config = dict(
    head_dim=64,
    d_mlp=1024,
    bias='none',
    tie_embeddings=True,
    extras=['capped logits'],
    init_std_down=0.0,
    warmup_steps=200,
    decay_shape='linear',
    steps=3689,
)
Each number is 128 + 32 x the weight over its row's rms, rounded and kept within 0 to 255. Layers, rows and columns count from 0. Numbers have three digits each. The size before them is the row's rms in percent of the matrix's.

# layer 3 MLP up, 1024x384, rms 0.0693, rows 183-197, columns 256-319
107:104183142111137132104046152088144120157141117145089128104112154174166121106164134163059068137108148114166132135161100139155058135141067099150043161165159125105155140118180144155101118155099110
090:130115168142128164102103108107167176151152107079078084095133143166090145136180094155095125130099129173157165104114075147163103135092103173116172204154131182135113122102104098086122121123165101
097:147156133114142111114120155085171135094188105153100119176133140143085178160194145191191149138062153079134138092125165092124168074163145137129106123115100083168106117111170070137064081064096130
098:161115104143107114171174105106151141089125169144122133130146116123094112175104041086122167137139119131153119109088104080073140105091123106176123104170148101093154105119154131156058156119142136
104:092170138081187107114118110098114137166121135109163180119131097147148153157113118144118070164097088151152158134085087090114159160098110151106118159137099087131131122131160149168119123143152125
095:115140087135128106161096142125133133122093135177170101086091113203118161070176095137150121085051167099146130075138128166110146068125089138120145098115101162122131124174087161171122160106146194
100:116148112212104137121143119118158118148113148130109139118109170128129112141112094104037152134145096146133161129129130173064131145113105179181119101097161159159146132053075168167087157151079168
102:111141095054157144116078104127162120094140119112059167097102072141072111200193067149171131119111118150090139126140146126151093090105181104157083133091142111115124145067145160129113135130140103
097:185116145165122112146161152104143101141143122114119105108148117144171060138103113107123130128112070193112125158104200128115095115175163107134180155099118179082135150139173099183113148174075177
092:127119123135131096116102132138117111146119123084159126076169132118144153163165107135089172139130132180140165172090171150113113135161121162144143060145081137068123128067117171147127114171113118
101:075122114115134050116098135158077119141160144123118055148110097141137155145133041158119150069133129146134138096198127129155127139160181160097108102106139163118055144163116132047065147128120126
096:093104191150124117208123142132121099110189102133104095141121144113102135134097084135123119176108143162148164112161143093090142138162161146127137134139152172086097091080120180088172158162141146
107:159102118157142137086125140186081166160209109154133157104157070114075098141109133134123101132173135181073193098154174131108082119141159122151156092136143126100170102064081133124126131042131125
099:095050101169151107092123095114131049132132114119111186195166111148143160124137141144205168118114181085155157108149088140147188142081041144093107147187138111166087110161096092131188213090111145
090:184135098176066150120155157127130110113027090181126114066156100152079120147157114104121060162130121176151117124166096163168122076102124141165119143121153190118109134139129159086147107111084141
# layer 3 MLP down (transposed), 1024x384, rms 0.0991, rows 183-196, columns 256-319
105:193151107123105134167146112148146122151182163177134159190158068103169173126104145165108099097208107151158117092142129160178115131158099146118116099171121134132136164107086169069137129154154159
081:107060182147145173141117137117090065143135147177132125131101150062138140144125100133125168212165168107144133113094098111133132188093182076082173160178124134175081129117117161070132135174084121
103:165164192071097154138204072145114125135142077117160137122083133124136127068117136086132130089133091120158104110159105152147106175101088133124113090116149083088057153168122129124127173156143181
102:136114135113114138131093127144113141107110109100136141096140068146180128123109135100150133152168098062109099101151128118180093130109202142143056144100108115183153102169066167129138121091128113
103:115047110135130113170150119136036143131175083100117143193121144086189139103147136111144176111124105142141130170129146189155110131187140133183151162078164109127117176092085157140145073116101136
100:164128114133140125103169145143148161146131095148103118150184135101177158150119167148121175146099145101162132152162150103093075171143081119149157098127136104136099149086146131067088118174149061
092:139119147109133123130118158133114118071115152150142126135095083146155148126114136123181150129128165101146110159071127113116137142149151112047116166146111081117139124169207125048152077090174092
099:140123143143169094142133152196198131188088163156174101115138140113081080087108170114091147145104144122093139080114111108160151176061114143123227104124166153084086118160161096108198144117062167
102:125127097126120177083129139110118125160150098198111092157125098123068118149126144122140089118156085097128120043083167082134154199098106153083126118171214134138056106052181161210138149195117152
095:158143082115099149136121161129098134173124115138139156177112139119102104120126125140191162066158114125074135094133141173165136190110142113092118162134148098171133140185137117189090087113070100
103:119131164121136102096117176160140133111145100130187164146171155147163127178097146120143133093107139144095092116077109089080184136142119136069071122200108093123158147078117165127129093051184132
095:089155144140151154092116155152147158159137180118109099066112118126122107133121169112110140120081152111149092157090158107135094147104062178189097132096143068111144136135158106151099114079120062
110:138101136180126087111207119081154163139149160201136115172161171128138141166120121121133180147108117170152133135160106111142154101140098145126105107159080142137157164085181130131099183164184123
100:121208090142161146081132127146170115178162079098115133118121157054123114154199174095193122154122105058070116205160147200079092124132101107135134130051135066090162146120126175128144145099101160
# layer 3 MLP gate, 1024x384, rms 0.067, rows 184-197, columns 256-319
090:128109166125104152110119102132164165154143079127131082096149152194108129159126116164105092060138118153111117148103082158182100094119059202108165213144140188114126143128095123123094136189128147
101:103103165089095145127123064118135121164089184106119082215120101072098107086098189047198157129094123106172103141150115119182119138175164101139142148102160111121082161108149133127117097114177195
098:136148146150143094170114061116149076064122135128102145145121165083097122186131186103105127155121158103150062168044179178109112099133117139115109108136152157171176126088111069140135123174106150
099:068131106116120044120172120160060058153084121106133162126111030179150146179148135129130091147111147160097073132143109132098145116175132099117121126211146152162116101156133133143138167106149089
096:173130119173182149115104121138109084088115124157141121121136142144119164125124114072147101075103130129164163105121050109094153108141098112133178117137112156161106165099124122213117093165152124
095:127156171167138109064117146113100169113143155108129142141136106125072193148114139192158142100143169083152139168098117110183121141115135090119108081125182145149136103108187125159138119082104056
104:109149204064112059123154144072111086095131125081087120118143120169137111120137094186120149160179188114097067074213091123108088097166117089156052117125116097100077116083124121144115100162063109
099:086167101176141174150158153123112114110152186164133136111144176121129100091152126128139095067097114098094113120086175081152171078143095116153107111164146099121114080135123140140099146156112130
090:100082170182154097125162123103111115117096155069115107144132103090150185124101104199147118143041178165094162124153125105085104112110147166168090112122091152158111168141090113103127110144136200
104:139124151188129129161142116157081094122132132075170144057133180129132146119128159127184167157158123146127106155193183110073128110156183103154128111123102149066067138080180135112128159171114151
096:176131173149151142154097092140130149171096054124195154142162123150099149136083142110131117090144113081173085164097102078183131098128097150125130108140167123135134085176120033120126054131135139
107:142131091178145134078138125077112140122141099094171060075142130192168228116124109127122122128134144122122124115129089167069115149047125134093115055157067111095155162145117116140180099163140114
097:108140049137126183115138093118129156215075162166137153119058047097137121102081036098054115154143128214142136061136103135095202117093072155112074157135104159132079102156126135149105117173130084
084:167142068184099150148182138113121115082105106172142090108126144143116109178104117161103162092149159100120124131176078158067085154045130138107134165154170183140108167095117125107107108079154092